From a checkpoint of a small transformer trained on Wikipedia: untied embeddings, a variant of Muon for these matrices.
Each number is 200 + 20 x the weight over its row's rms, rounded and kept within 0 to 999. Layers, rows and columns count from 0. The size before them is the row's rms in percent of the matrix's.

# q: layer 10 attention query, 192x192, rms 0.125, rows 91-127, columns 96-143
# k: layer 10 attention key, 192x192, rms 0.13, rows 91-127, columns 96-143
# v: layer 10 attention value, 192x192, rms 0.176, rows 64-95, columns 96-143
# o: layer 10 attention output (transposed), 192x192, rms 0.399, rows 64-95, columns 96-143
q91,085,211,189,201,212,193,226,174,242,231,203,192,218,177,184,238,183,194,178,210,154,203,214,198,180,203,188,206,201,180,261,171,198,206,206,212,222,207,167,168,237,207,245,211,197,171,173,254,238
k91,090,199,196,196,185,184,231,204,205,192,181,210,220,190,192,185,194,206,220,214,243,183,205,196,220,182,210,203,203,184,222,195,204,204,205,239,218,200,196,196,198,190,196,173,219,199,262,187,185
q92,102,198,216,253,214,203,226,205,192,183,191,182,181,220,201,193,216,224,182,178,193,210,181,203,207,195,224,206,190,176,191,228,197,187,191,173,185,214,212,210,219,237,200,230,225,203,156,212,224
k92,089,206,206,163,221,171,204,159,205,222,193,235,190,193,205,164,200,182,205,214,189,189,184,220,239,184,219,218,204,145,212,184,245,210,220,214,203,160,194,193,199,164,234,179,216,221,202,202,212
q93,081,197,228,207,164,184,218,216,227,198,187,198,208,199,216,217,163,229,188,236,195,207,182,212,178,175,206,205,174,193,190,198,210,248,236,201,183,245,183,188,189,200,184,205,221,171,207,185,205
k93,095,193,192,185,200,201,193,206,177,206,240,220,203,179,223,206,154,218,191,206,220,178,233,228,220,193,173,193,200,191,225,176,173,206,233,181,214,178,216,210,196,173,198,189,142,206,211,182,214
q94,092,202,192,246,207,222,193,217,166,217,243,197,177,166,218,207,237,254,198,215,175,207,190,130,199,180,259,223,208,210,194,210,195,228,167,203,200,206,200,225,223,219,186,202,191,205,214,178,221
k94,094,172,197,199,224,213,205,156,185,193,241,165,186,211,196,201,224,233,181,217,190,219,208,174,189,233,201,202,193,170,185,220,196,159,204,226,207,199,184,174,204,212,198,229,180,183,223,207,196
q95,091,205,191,198,205,220,203,209,182,205,193,198,177,194,200,208,229,191,192,237,220,198,234,190,226,195,187,192,188,250,180,190,240,186,219,183,155,161,153,218,200,198,189,171,188,210,205,199,183
k95,092,179,169,181,206,187,211,203,213,188,217,201,225,210,212,184,186,207,233,173,186,196,151,192,138,196,196,227,190,194,248,211,178,200,182,213,230,219,249,179,193,201,196,170,196,202,174,200,225
q96,091,198,223,164,184,188,206,196,199,203,226,215,219,211,199,181,192,169,196,234,187,215,176,252,225,196,226,224,205,199,178,179,183,170,204,200,165,190,239,205,196,211,185,240,194,200,198,220,171
k96,094,197,193,207,190,219,190,200,214,224,202,195,168,196,165,186,219,208,175,197,200,226,185,179,181,183,174,169,210,188,224,205,193,187,189,204,250,184,171,194,198,196,231,197,240,208,212,231,154
q97,091,189,197,187,194,189,209,204,198,201,210,187,190,205,186,210,255,199,196,235,201,210,205,198,210,204,233,213,232,219,150,202,204,185,179,196,205,178,207,231,195,206,196,228,231,194,200,208,206
k97,093,175,209,211,183,217,193,187,186,169,234,209,213,207,223,225,197,168,234,184,219,189,193,185,160,216,159,161,189,185,214,191,187,167,207,206,197,191,172,182,206,241,196,209,202,188,211,217,182
q98,100,156,180,194,234,194,184,190,169,199,189,165,207,211,244,188,196,182,199,218,247,204,210,190,199,227,167,239,209,206,180,209,191,207,208,186,209,190,178,184,170,183,189,179,206,167,233,221,152
k98,098,231,219,174,187,208,205,191,199,191,169,190,225,192,216,191,226,187,195,181,192,206,169,192,198,200,175,173,215,182,186,211,180,189,217,216,195,186,183,192,195,183,226,189,189,196,191,177,257
q99,084,188,166,203,190,201,208,177,250,224,220,206,221,181,206,212,211,196,190,214,182,192,170,209,210,192,171,162,194,195,186,193,208,204,152,176,212,206,177,201,213,195,196,223,211,209,185,146,204
k99,097,141,210,184,186,162,203,200,215,218,208,183,208,223,179,215,201,230,203,199,217,207,256,197,192,193,214,212,188,195,189,228,237,210,213,219,197,213,192,187,187,158,198,207,190,195,199,248,190
q100,094,182,202,220,186,214,179,239,170,202,173,191,204,144,193,209,235,214,175,193,184,220,164,209,181,185,216,228,185,195,181,214,195,203,203,228,202,178,196,216,238,225,208,160,217,184,170,182,173
k100,095,212,197,214,191,201,202,208,184,150,219,190,232,227,179,182,168,176,216,203,191,177,219,199,226,217,173,183,181,207,213,213,191,202,191,225,189,211,237,209,198,237,171,214,183,198,186,213,189
q101,099,203,187,199,209,235,201,224,200,207,216,230,201,193,201,211,203,199,247,223,237,200,172,215,201,233,201,188,180,228,199,215,224,186,200,193,219,196,199,184,206,194,210,177,167,221,198,237,192
k101,089,213,205,219,214,207,179,192,198,186,191,185,177,181,214,184,224,151,167,200,193,230,211,246,207,171,165,188,199,212,221,182,173,232,192,202,225,216,203,197,246,181,212,158,215,194,204,196,220
q102,091,203,209,193,171,206,211,196,199,218,168,188,212,191,199,185,192,204,200,165,214,218,245,179,178,216,206,223,214,197,189,179,214,185,222,200,193,166,217,218,224,202,212,220,191,205,220,205,194
k102,087,197,214,238,206,207,186,230,223,245,217,238,210,200,206,194,214,188,212,194,194,188,203,159,227,161,220,204,219,187,184,206,204,225,182,183,211,184,174,211,200,214,197,233,239,230,181,238,211
q103,100,202,191,211,227,214,206,214,164,212,210,240,181,217,181,200,170,210,221,246,222,208,195,173,212,227,174,171,212,204,214,190,194,194,201,196,206,228,209,204,209,186,216,162,210,182,220,231,239
k103,096,206,212,217,199,190,175,188,163,237,194,198,175,196,213,190,198,164,189,184,237,177,191,237,213,183,201,200,182,200,201,190,231,193,167,170,211,216,214,198,222,182,224,185,183,250,229,210,205
q104,103,205,212,191,160,209,220,197,190,213,206,213,202,210,222,204,175,215,192,227,186,175,212,209,195,178,169,200,220,231,183,202,241,227,199,206,167,218,181,210,217,170,164,198,163,219,183,236,205
k104,098,196,200,174,227,248,200,235,218,153,194,219,189,232,184,231,208,165,208,200,201,201,200,232,185,173,198,233,204,223,218,209,222,203,181,227,232,203,202,202,174,208,188,205,190,195,195,164,213
q105,095,178,193,172,166,217,185,187,211,194,167,198,185,201,209,184,228,193,174,203,179,172,161,190,238,203,176,174,212,188,190,195,167,203,195,171,226,197,224,205,250,232,217,183,194,169,249,170,205
k105,098,207,194,232,241,197,217,178,208,165,225,212,214,203,206,232,176,232,198,213,215,205,180,192,200,199,219,159,214,190,220,199,238,181,229,213,211,188,195,194,177,206,214,226,178,233,181,233,176
q106,099,214,219,188,178,209,184,216,192,163,229,186,193,191,168,187,195,215,246,181,202,217,245,203,210,174,209,206,208,211,190,230,229,201,185,206,225,171,222,192,208,208,207,226,254,189,185,182,196
k106,099,199,191,233,217,203,217,167,215,223,194,231,216,191,205,176,215,178,210,179,181,203,193,200,195,214,209,196,203,208,243,186,186,184,223,224,184,192,208,216,163,169,182,187,174,184,198,213,185
q107,097,228,207,181,218,227,196,218,199,177,182,193,174,157,212,214,197,187,204,183,188,210,204,207,197,180,191,222,236,194,230,209,181,219,198,212,213,191,204,248,207,228,223,158,159,207,173,174,195
k107,100,184,181,229,186,219,179,200,222,183,198,192,179,228,222,165,208,191,187,243,211,219,225,209,220,228,203,204,190,205,217,214,192,195,185,210,187,235,164,196,217,220,205,195,198,223,188,194,222
q108,092,213,204,198,166,213,165,187,171,169,195,202,179,161,222,200,179,197,184,198,182,203,198,178,199,188,202,224,195,214,232,179,190,204,192,198,186,205,221,256,154,173,216,222,193,193,187,194,203
k108,091,196,175,204,193,220,214,231,199,206,240,224,192,222,195,210,216,179,187,203,239,190,217,169,182,198,194,173,225,178,189,201,152,208,173,181,217,220,232,164,203,223,197,226,183,210,203,212,219
q109,091,221,187,208,191,198,190,193,176,234,194,216,240,206,187,236,207,183,181,230,184,185,189,213,197,211,235,177,213,202,211,208,189,223,228,188,184,167,204,174,200,234,161,200,217,196,209,193,216
k109,093,188,233,192,203,221,229,212,215,160,215,195,186,165,204,216,201,209,217,180,209,205,202,197,236,226,195,201,197,145,171,182,179,168,203,201,191,191,178,197,161,186,227,245,211,201,208,210,140
q110,095,159,191,203,192,197,209,178,226,235,186,243,197,182,181,180,223,224,195,191,209,176,194,196,206,210,211,205,213,196,189,204,215,201,162,207,199,209,181,197,194,183,169,178,257,193,188,234,198
k110,097,205,228,184,205,200,179,174,208,183,225,206,213,187,165,215,201,179,179,196,153,211,184,219,222,196,227,214,220,216,201,223,193,201,209,208,220,183,197,202,214,226,182,191,229,235,228,205,177
q111,095,216,198,186,202,203,228,211,221,156,203,198,204,184,178,217,225,187,174,231,213,191,145,194,214,219,201,227,190,218,265,212,185,221,178,216,205,192,164,210,196,212,192,194,183,217,181,206,183
k111,096,214,196,195,175,211,172,187,201,215,182,180,163,243,198,183,219,217,160,158,230,210,206,220,186,210,213,208,194,190,240,221,178,162,216,199,201,219,231,202,226,200,229,173,222,231,152,175,174
q112,093,172,183,202,234,214,171,193,223,211,168,185,222,220,195,220,220,192,234,206,189,232,171,200,181,195,186,173,199,147,211,208,189,173,192,195,223,224,191,206,202,194,168,171,186,198,182,225,199
k112,088,199,195,203,202,183,182,225,216,172,211,203,180,228,183,236,185,196,196,153,227,203,223,196,166,196,160,223,186,223,210,201,214,188,229,206,146,182,198,230,244,242,212,193,230,182,211,193,220
q113,105,191,196,209,225,171,209,185,224,244,232,200,173,193,213,170,190,203,209,227,175,187,189,206,209,191,226,199,203,168,203,159,189,220,191,175,177,184,205,197,191,207,201,207,184,180,217,205,191
k113,100,227,185,171,181,207,216,201,216,190,200,228,198,205,214,181,192,227,226,215,179,200,225,193,220,203,188,215,172,185,194,182,175,177,211,220,180,193,179,215,177,209,202,217,211,200,195,207,177
q114,093,213,169,205,202,184,218,212,212,194,220,210,211,192,196,226,214,178,214,218,225,194,208,177,203,192,191,227,207,211,180,213,167,171,195,180,211,184,239,215,175,218,170,190,212,226,216,172,191
k114,095,196,193,200,179,205,201,198,209,217,171,159,210,173,200,223,166,176,192,214,175,197,183,214,208,208,156,203,206,187,240,209,246,186,201,205,210,216,218,196,177,238,216,235,199,215,195,202,202
q115,092,218,187,175,211,207,202,255,201,170,185,193,227,197,182,198,181,257,197,182,212,193,207,221,209,195,207,178,219,225,194,187,197,214,182,243,213,184,233,181,181,189,204,187,172,214,179,183,216
k115,097,185,174,192,212,220,224,178,182,217,236,218,176,228,196,208,210,195,178,185,188,153,203,201,230,188,205,225,210,199,187,188,184,198,207,186,159,225,180,186,179,243,215,173,209,211,205,204,214
q116,100,250,169,193,208,226,173,207,197,198,210,207,184,205,219,202,210,209,219,207,191,224,206,208,171,216,185,220,193,208,210,181,219,232,174,215,211,185,191,177,192,161,170,245,193,192,234,166,226
k116,100,141,218,221,191,198,237,188,193,202,224,153,216,207,213,191,190,179,194,213,210,185,185,226,189,185,179,168,206,218,165,231,211,175,184,157,204,181,171,168,183,161,225,193,214,187,201,219,218
q117,100,185,201,156,231,173,242,237,207,198,209,207,207,193,195,230,213,228,232,192,202,178,200,170,142,203,224,181,216,210,189,193,191,209,168,194,182,177,163,164,185,233,235,164,233,233,214,184,187
k117,100,215,206,210,175,220,223,203,203,207,205,207,181,191,185,198,202,237,180,207,212,213,189,211,218,226,196,201,179,206,208,182,182,220,210,217,182,240,203,228,175,202,241,200,199,181,206,185,168
q118,095,214,224,181,199,226,177,216,187,175,215,208,196,175,200,166,196,202,155,199,189,208,228,195,205,219,165,155,224,187,210,217,192,226,189,212,208,233,240,210,186,203,240,175,214,222,201,226,197
k118,094,192,209,190,154,212,209,219,178,198,191,239,186,233,194,182,242,200,218,204,202,210,213,207,182,196,252,169,196,231,224,210,217,214,216,166,248,201,193,205,205,197,187,198,175,193,198,181,205
q119,101,159,205,204,217,241,207,225,224,243,190,209,192,193,181,186,227,217,195,215,201,223,169,209,212,232,196,205,184,210,204,183,207,175,190,173,189,199,223,194,241,200,221,212,190,235,189,259,203
k119,102,208,205,210,191,203,176,206,250,196,202,197,202,207,180,235,170,202,168,195,238,161,202,192,182,213,185,178,226,210,215,172,169,216,182,218,194,186,183,190,201,206,183,203,204,205,189,205,185
q120,097,180,213,171,177,178,217,198,206,231,223,172,196,212,195,196,212,227,164,190,182,205,203,180,215,215,172,218,220,184,193,219,197,199,193,233,224,178,237,196,199,200,183,210,224,225,217,219,210
k120,098,234,197,209,201,184,201,218,214,192,177,217,206,214,181,232,193,209,197,212,198,186,214,249,172,200,219,187,188,199,198,184,193,211,218,179,223,229,185,207,177,199,271,223,208,221,177,187,236
q121,106,213,201,228,203,215,205,214,209,163,179,187,177,170,212,192,241,224,215,194,207,177,216,191,209,189,143,210,187,174,220,189,186,193,226,204,174,193,183,172,212,197,190,181,194,188,225,172,168
k121,105,201,186,168,188,183,148,204,222,233,170,207,203,205,203,197,188,208,188,196,199,227,212,212,212,233,216,197,208,195,174,225,187,202,187,202,191,211,212,204,186,188,153,192,211,181,187,221,181
q122,096,205,190,197,190,183,257,168,225,219,217,185,199,203,218,213,216,200,228,214,170,161,194,171,181,195,154,201,204,248,197,183,194,194,208,185,162,217,213,202,204,210,177,216,205,216,202,170,211
k122,100,176,200,187,217,248,187,218,192,230,189,217,183,185,216,187,175,191,222,228,202,199,242,210,189,185,230,213,209,173,198,219,218,224,186,229,212,194,184,221,171,203,197,251,215,209,168,188,201
q123,089,193,183,169,208,195,227,164,209,214,216,234,168,218,188,191,205,217,223,194,194,200,212,187,200,214,168,190,211,196,190,196,209,233,198,219,217,222,156,181,215,186,207,197,240,215,219,211,187
k123,087,144,179,207,156,197,202,220,189,180,179,218,203,166,199,226,218,167,194,236,205,197,209,214,218,179,220,202,197,220,189,208,242,162,190,231,194,223,233,197,200,220,214,208,182,207,191,193,209
q124,092,207,202,192,199,201,159,221,207,189,237,192,197,195,195,227,192,214,177,236,220,203,214,218,209,192,207,210,209,163,169,170,212,211,175,216,192,220,155,184,200,195,176,222,202,216,202,179,155
k124,088,206,180,212,211,188,207,189,188,176,213,226,214,195,183,191,186,213,177,201,198,190,199,191,185,202,161,208,200,178,210,220,163,187,225,187,241,189,237,223,232,198,215,172,200,158,181,213,211
q125,098,209,243,224,203,216,187,229,211,189,201,164,173,226,193,186,196,167,221,207,191,175,221,217,228,242,179,194,160,178,238,163,214,218,183,214,190,202,163,210,196,189,217,204,205,203,184,211,245
k125,094,226,213,220,177,225,192,168,235,197,205,175,189,206,223,204,225,230,213,191,185,206,196,201,226,204,199,186,202,228,163,213,230,188,158,222,192,208,180,226,186,223,211,162,182,201,169,186,167
q126,096,178,159,227,206,213,193,189,198,166,184,220,166,190,204,194,211,196,190,232,196,178,221,200,202,205,198,178,206,189,150,163,173,164,197,202,205,224,185,181,172,232,183,169,165,225,183,214,217
k126,097,206,196,207,207,207,218,211,169,182,197,212,181,195,192,208,165,210,203,187,209,184,168,178,208,208,181,246,188,201,206,196,230,212,171,199,203,195,206,204,200,194,213,217,223,171,218,211,180
q127,089,190,214,197,217,229,173,201,173,212,212,184,194,222,199,191,252,241,180,201,197,179,198,207,167,197,198,213,188,217,189,190,230,193,201,175,230,177,208,186,220,213,142,213,203,229,221,215,187
k127,088,203,198,211,199,170,192,191,189,197,243,194,225,197,183,207,181,184,237,205,215,191,218,197,203,148,171,217,180,173,197,193,197,195,196,188,193,200,203,171,229,217,218,197,156,184,178,207,193
v64,106,202,193,212,220,192,214,239,227,188,182,234,194,170,212,207,188,193,246,211,212,184,201,203,161,175,167,214,195,193,177,197,218,182,204,163,175,227,203,216,237,200,192,254,246,229,211,205,187
o64,109,160,174,223,237,159,207,216,207,216,189,236,204,192,241,197,206,213,210,165,195,183,193,191,248,149,152,178,238,204,161,184,188,159,175,175,212,188,222,224,229,197,222,173,240,189,176,207,192
v65,098,192,210,147,224,213,156,193,172,200,224,229,246,211,172,232,198,184,213,170,229,220,188,186,201,145,192,211,197,198,194,195,205,224,215,199,183,182,221,152,187,213,189,187,197,184,185,195,139
o65,098,182,203,255,178,199,188,203,193,195,232,196,261,207,243,209,199,230,205,185,215,185,206,180,204,185,184,220,187,206,182,179,198,202,207,236,208,168,208,214,180,198,186,194,198,161,205,185,192
v66,100,208,188,218,193,199,218,172,176,235,206,186,191,213,189,209,238,196,227,187,183,215,214,183,194,188,201,176,181,192,207,203,213,218,189,188,235,212,224,180,194,180,206,235,206,172,179,197,206
o66,102,200,188,211,233,215,194,229,206,219,194,184,173,182,167,209,193,202,198,200,218,201,175,205,200,204,159,205,200,159,186,198,231,242,236,212,206,229,184,165,249,223,227,197,191,214,174,205,222
v67,097,181,200,213,208,193,200,175,228,198,203,186,216,195,181,221,171,182,183,193,213,216,189,187,205,180,189,204,203,192,204,167,180,196,184,200,220,232,160,215,146,186,185,187,193,203,200,199,192
o67,104,195,207,207,174,189,199,190,195,222,193,206,189,207,215,216,166,240,206,176,196,197,224,228,197,190,191,185,232,194,197,198,221,178,220,222,182,246,195,200,188,199,177,179,185,192,232,200,229
v68,098,193,208,184,196,189,249,203,188,232,184,184,153,193,203,186,218,162,205,233,226,224,211,212,192,212,205,177,188,168,205,201,218,193,175,210,201,196,191,199,186,193,202,212,213,226,158,216,211
o68,096,212,172,190,204,193,173,211,235,194,209,199,204,210,219,188,207,224,223,179,201,189,188,203,171,182,221,189,172,193,212,194,236,188,160,185,217,197,212,209,215,192,192,193,200,197,202,201,232
v69,091,187,205,199,192,228,201,161,223,210,175,208,189,217,195,198,185,218,196,256,197,191,231,202,210,161,207,166,232,156,229,206,224,250,220,214,211,191,195,250,201,165,201,190,189,223,201,232,225
o69,091,235,175,234,219,197,216,205,206,221,167,188,195,198,210,197,195,180,216,213,168,166,182,168,198,170,217,257,202,139,221,203,206,216,240,181,223,208,217,207,219,205,190,179,195,193,212,176,202
v70,101,244,200,230,212,190,210,195,166,189,221,196,196,188,153,224,187,206,205,195,180,217,238,198,170,179,255,204,233,173,191,205,220,214,197,180,195,192,205,176,183,241,195,205,193,215,218,175,173
o70,099,196,179,209,220,175,234,221,188,193,192,192,202,208,190,194,231,212,203,197,203,182,197,246,189,240,183,186,182,241,164,204,177,233,168,191,192,214,205,211,230,213,212,204,216,193,242,161,222
v71,092,221,234,232,165,203,214,192,208,248,195,215,200,164,218,196,224,198,230,204,205,182,192,209,241,218,186,185,207,172,176,184,186,188,203,192,176,189,230,221,191,190,221,227,203,184,191,219,163
o71,097,209,172,200,181,211,185,200,217,209,186,187,144,187,212,243,187,230,198,198,140,206,200,211,215,187,183,209,205,194,209,183,221,230,191,200,192,177,221,190,168,203,182,242,187,205,204,235,182
v72,091,196,212,219,221,165,208,146,227,209,199,217,187,194,216,182,185,243,182,183,208,202,203,195,171,175,225,205,178,183,201,173,221,208,198,220,212,241,187,213,189,208,178,214,163,194,172,177,176
o72,094,211,205,218,154,214,204,194,197,208,211,179,210,190,187,205,193,217,194,148,207,158,208,199,213,201,206,224,205,174,217,202,201,197,188,211,185,189,156,212,203,225,183,191,201,186,201,172,233
v73,089,212,181,189,208,213,193,218,195,211,196,194,183,191,209,175,199,196,236,177,183,191,202,201,213,228,189,218,175,209,169,205,166,207,187,180,232,172,199,181,184,205,204,169,194,185,163,216,212
o73,097,156,218,177,197,196,230,193,181,239,194,184,187,213,202,197,213,175,204,212,184,213,188,212,169,206,186,186,207,233,201,196,158,153,224,200,198,196,185,186,212,204,197,202,195,208,189,218,193
v74,099,186,162,185,209,160,170,208,192,217,226,225,212,223,233,186,178,209,186,200,189,220,207,192,197,170,170,215,208,221,222,197,176,200,186,190,191,190,173,198,233,193,229,162,175,178,213,212,212
o74,097,213,226,191,187,227,202,217,180,214,184,233,210,180,183,207,203,231,196,204,194,187,208,210,222,189,210,198,221,184,160,199,205,181,199,188,203,175,162,223,199,234,234,169,210,192,147,168,187
v75,103,216,158,180,178,203,189,196,154,179,218,193,203,227,191,186,240,232,201,219,216,235,215,177,189,201,202,216,225,185,195,194,186,181,190,192,184,170,204,213,171,198,218,199,227,205,206,226,173
o75,106,188,175,194,189,216,192,209,210,222,225,185,197,205,221,180,209,205,177,210,210,223,185,211,189,204,165,220,182,227,214,207,198,247,200,223,193,193,202,207,177,214,194,219,232,244,199,182,245
v76,100,254,221,210,200,182,203,229,203,185,154,186,199,212,197,194,206,205,200,177,209,195,197,197,221,191,209,169,201,189,224,212,189,214,197,196,217,156,210,205,190,178,148,166,169,207,214,216,189
o76,100,239,208,188,210,159,212,195,189,191,202,198,209,173,203,173,198,169,198,173,191,220,157,172,179,234,197,201,174,189,175,220,175,179,182,233,201,167,194,195,200,212,170,234,179,195,217,157,207
v77,101,183,216,217,190,171,210,221,229,204,198,207,219,200,203,209,213,187,193,208,199,210,166,219,200,210,195,241,191,188,211,168,201,244,213,182,252,177,170,215,240,249,201,211,192,184,180,220,189
o77,106,215,192,210,205,187,224,205,215,175,206,210,179,186,185,204,193,197,220,201,229,197,192,237,221,196,240,143,204,215,237,190,223,196,185,203,150,186,197,192,220,221,183,192,209,207,170,179,176
v78,098,206,202,189,207,187,195,200,187,190,203,188,206,177,205,210,207,193,222,202,202,184,199,205,176,182,212,194,193,207,171,231,186,178,209,250,215,177,180,234,203,192,237,196,200,216,203,220,223
o78,100,184,163,209,203,209,197,202,199,165,238,185,199,190,232,207,214,220,167,212,213,187,225,201,166,183,190,184,213,233,221,199,219,206,206,218,240,229,177,200,203,217,211,203,205,188,204,203,254
v79,098,200,189,203,183,179,205,205,218,191,146,211,168,194,208,182,182,216,199,221,173,227,198,177,216,183,168,200,167,213,180,222,189,187,230,217,207,206,197,192,174,181,185,222,244,195,199,215,207
o79,098,198,202,179,169,196,213,239,207,196,190,191,181,173,182,224,220,209,204,225,225,183,214,196,218,193,212,164,181,170,217,190,237,179,190,213,221,200,211,221,198,177,177,168,159,214,226,208,152
v80,098,210,194,176,213,243,198,224,207,198,238,191,164,212,173,203,173,185,197,179,196,208,201,176,173,193,188,192,203,209,247,260,208,184,206,231,200,207,196,201,180,247,165,197,223,222,195,185,182
o80,096,218,182,178,200,204,204,211,176,197,239,203,210,175,198,201,200,176,202,184,220,187,179,183,233,221,170,173,184,199,175,176,211,201,222,206,214,205,192,215,202,199,205,198,188,209,201,225,210
v81,097,205,207,224,198,212,199,196,215,177,190,187,186,216,221,176,198,195,244,235,176,197,230,182,146,202,225,223,222,205,187,207,200,204,230,175,179,215,231,213,205,218,222,219,182,206,204,218,213
o81,098,194,215,202,161,197,210,170,207,219,193,192,222,197,204,179,246,204,213,204,210,206,153,196,199,206,199,206,268,229,223,204,210,220,235,195,229,202,232,193,218,184,192,217,200,230,189,218,188
v82,104,171,208,214,188,213,221,209,245,187,203,217,159,205,191,187,207,172,196,167,196,212,211,199,207,224,182,191,181,197,221,165,210,167,205,165,164,211,230,195,181,179,219,194,225,210,211,223,225
o82,097,168,185,187,210,182,211,232,193,218,205,201,212,217,208,196,215,198,223,233,163,199,204,207,212,185,192,209,208,183,231,209,212,217,215,211,179,201,199,159,220,180,206,233,197,156,195,209,197
v83,099,199,214,214,192,237,211,240,209,238,196,201,209,171,215,237,231,202,168,216,205,192,186,206,191,192,200,199,248,217,199,219,189,210,195,202,194,204,205,189,180,158,198,199,209,215,205,243,187
o83,100,194,173,218,233,207,212,165,204,216,177,193,185,176,189,168,174,199,202,215,200,176,227,221,199,152,183,186,223,196,210,202,163,207,185,204,207,186,236,243,186,226,207,220,189,190,213,175,203
v84,097,194,229,177,190,185,224,220,219,220,199,225,206,168,192,219,201,168,210,213,201,191,249,231,211,196,219,205,181,198,210,192,206,185,206,203,173,218,200,162,215,204,215,214,206,214,188,162,210
o84,098,176,190,186,257,171,192,246,190,182,188,222,172,205,196,226,213,158,218,178,181,242,228,197,212,195,189,192,204,207,208,211,203,220,215,199,216,198,187,218,175,186,204,174,232,180,201,213,208
v85,095,195,212,168,188,240,220,187,174,203,218,160,220,205,235,224,197,207,228,234,213,179,219,196,219,244,192,193,203,194,185,194,240,221,229,205,188,198,236,213,179,199,221,206,208,175,213,181,203
o85,096,229,216,217,193,242,235,145,202,157,192,168,193,206,217,204,212,196,225,209,226,241,173,173,198,202,186,218,195,186,175,183,229,191,192,173,161,216,184,207,205,210,181,199,185,188,208,205,214
v86,101,199,171,188,233,168,179,174,202,204,220,187,232,206,192,197,184,208,209,214,194,215,194,195,196,205,203,209,221,204,203,194,196,162,197,197,205,195,207,208,201,162,173,161,233,202,224,201,190
o86,100,215,215,198,190,224,204,167,219,206,200,206,202,188,199,222,228,196,184,209,252,217,176,184,205,214,192,195,194,208,171,201,206,212,200,212,188,211,178,201,191,234,199,236,214,184,189,215,178
v87,103,191,173,154,207,204,228,202,218,206,216,212,180,185,219,222,197,196,195,148,217,178,186,173,200,217,184,176,150,167,219,228,181,193,226,236,184,176,195,212,184,214,177,213,210,213,205,216,233
o87,102,214,174,194,204,177,188,207,185,199,204,193,149,186,195,182,234,224,230,186,185,209,189,179,197,213,178,207,182,189,155,218,175,180,187,205,164,219,178,238,199,203,172,184,208,210,200,209,185
v88,096,224,237,249,199,170,149,213,215,199,179,181,207,180,182,234,172,184,158,215,207,190,216,194,190,172,177,241,184,232,236,212,208,225,183,196,170,225,201,219,218,190,188,230,191,198,204,210,162
o88,094,203,201,167,190,174,181,224,178,186,243,187,219,166,210,197,170,168,183,207,188,193,204,229,177,180,205,232,204,207,197,222,204,213,204,183,222,217,224,243,188,204,216,209,184,200,193,193,171
v89,093,202,175,192,205,178,197,205,186,194,216,195,188,239,182,163,199,165,215,182,195,168,226,198,176,234,178,205,195,173,213,194,202,235,166,226,150,155,209,200,202,195,212,239,196,211,187,207,243
o89,099,185,234,217,170,205,192,177,209,203,159,202,197,185,134,163,212,215,204,151,237,199,215,218,205,192,192,203,168,223,208,237,230,191,213,179,182,208,255,184,192,210,235,209,200,218,200,232,234
v90,094,163,218,189,168,188,223,184,234,229,188,182,173,224,220,212,168,202,215,189,196,221,185,220,192,209,210,200,199,224,148,165,207,176,199,204,219,180,208,200,193,156,180,181,223,165,220,193,195
o90,094,219,190,196,165,171,233,179,217,202,182,191,179,175,199,200,191,190,208,205,192,168,221,227,242,173,212,217,202,174,208,219,202,196,199,160,246,197,204,186,184,222,197,215,193,188,171,166,169
v91,104,179,184,193,225,196,239,194,193,213,218,203,194,186,218,199,208,194,196,214,195,210,202,224,199,224,214,203,215,186,183,163,204,195,184,159,216,201,204,177,179,208,196,208,228,222,210,178,261
o91,099,222,192,222,194,207,178,225,173,195,225,172,206,204,217,206,207,207,165,211,196,252,216,208,211,185,183,205,232,198,182,199,203,193,222,191,208,197,253,179,183,191,188,177,211,224,199,208,199
v92,095,213,221,210,212,218,248,204,206,209,203,212,212,177,208,199,240,214,232,229,173,208,194,207,203,192,217,194,207,213,222,212,204,199,216,254,208,163,208,181,219,200,205,192,199,162,212,213,209
o92,098,212,207,184,221,219,212,186,225,176,199,226,180,185,176,206,217,190,200,221,197,224,193,207,217,191,213,223,202,233,239,215,207,189,215,230,205,219,173,173,202,196,220,223,174,193,199,208,236
v93,107,188,178,238,220,215,182,200,197,165,187,164,216,191,211,211,216,189,207,209,203,190,200,169,245,165,194,228,231,225,201,201,221,188,210,196,224,164,202,226,193,233,211,193,194,182,192,205,210
o93,104,214,226,212,205,198,201,171,140,188,202,174,199,183,200,203,174,165,199,193,213,234,189,194,197,212,206,228,229,213,213,176,177,200,201,242,205,195,224,195,265,171,201,204,162,207,192,162,226
v94,104,220,193,178,192,189,193,208,142,186,186,188,191,199,211,218,222,200,192,209,202,191,214,201,211,211,225,218,190,177,195,216,210,147,172,194,192,216,214,207,209,222,181,215,225,187,216,219,195
o94,103,200,204,183,204,209,181,206,171,181,210,167,171,218,242,198,221,195,179,211,181,214,213,172,206,194,204,175,218,199,195,229,214,186,191,198,184,186,197,222,176,201,227,218,214,194,192,187,198
v95,100,195,212,199,207,193,199,193,189,210,232,197,175,215,183,164,208,213,174,221,206,228,204,199,187,207,212,181,200,178,217,189,209,208,244,205,215,189,157,194,207,169,156,166,209,182,233,197,206
o95,099,223,192,187,207,180,185,201,199,198,251,213,198,202,177,197,239,201,179,241,188,211,212,211,179,179,189,248,179,207,166,217,220,191,188,214,181,200,190,179,163,198,198,211,216,218,217,176,189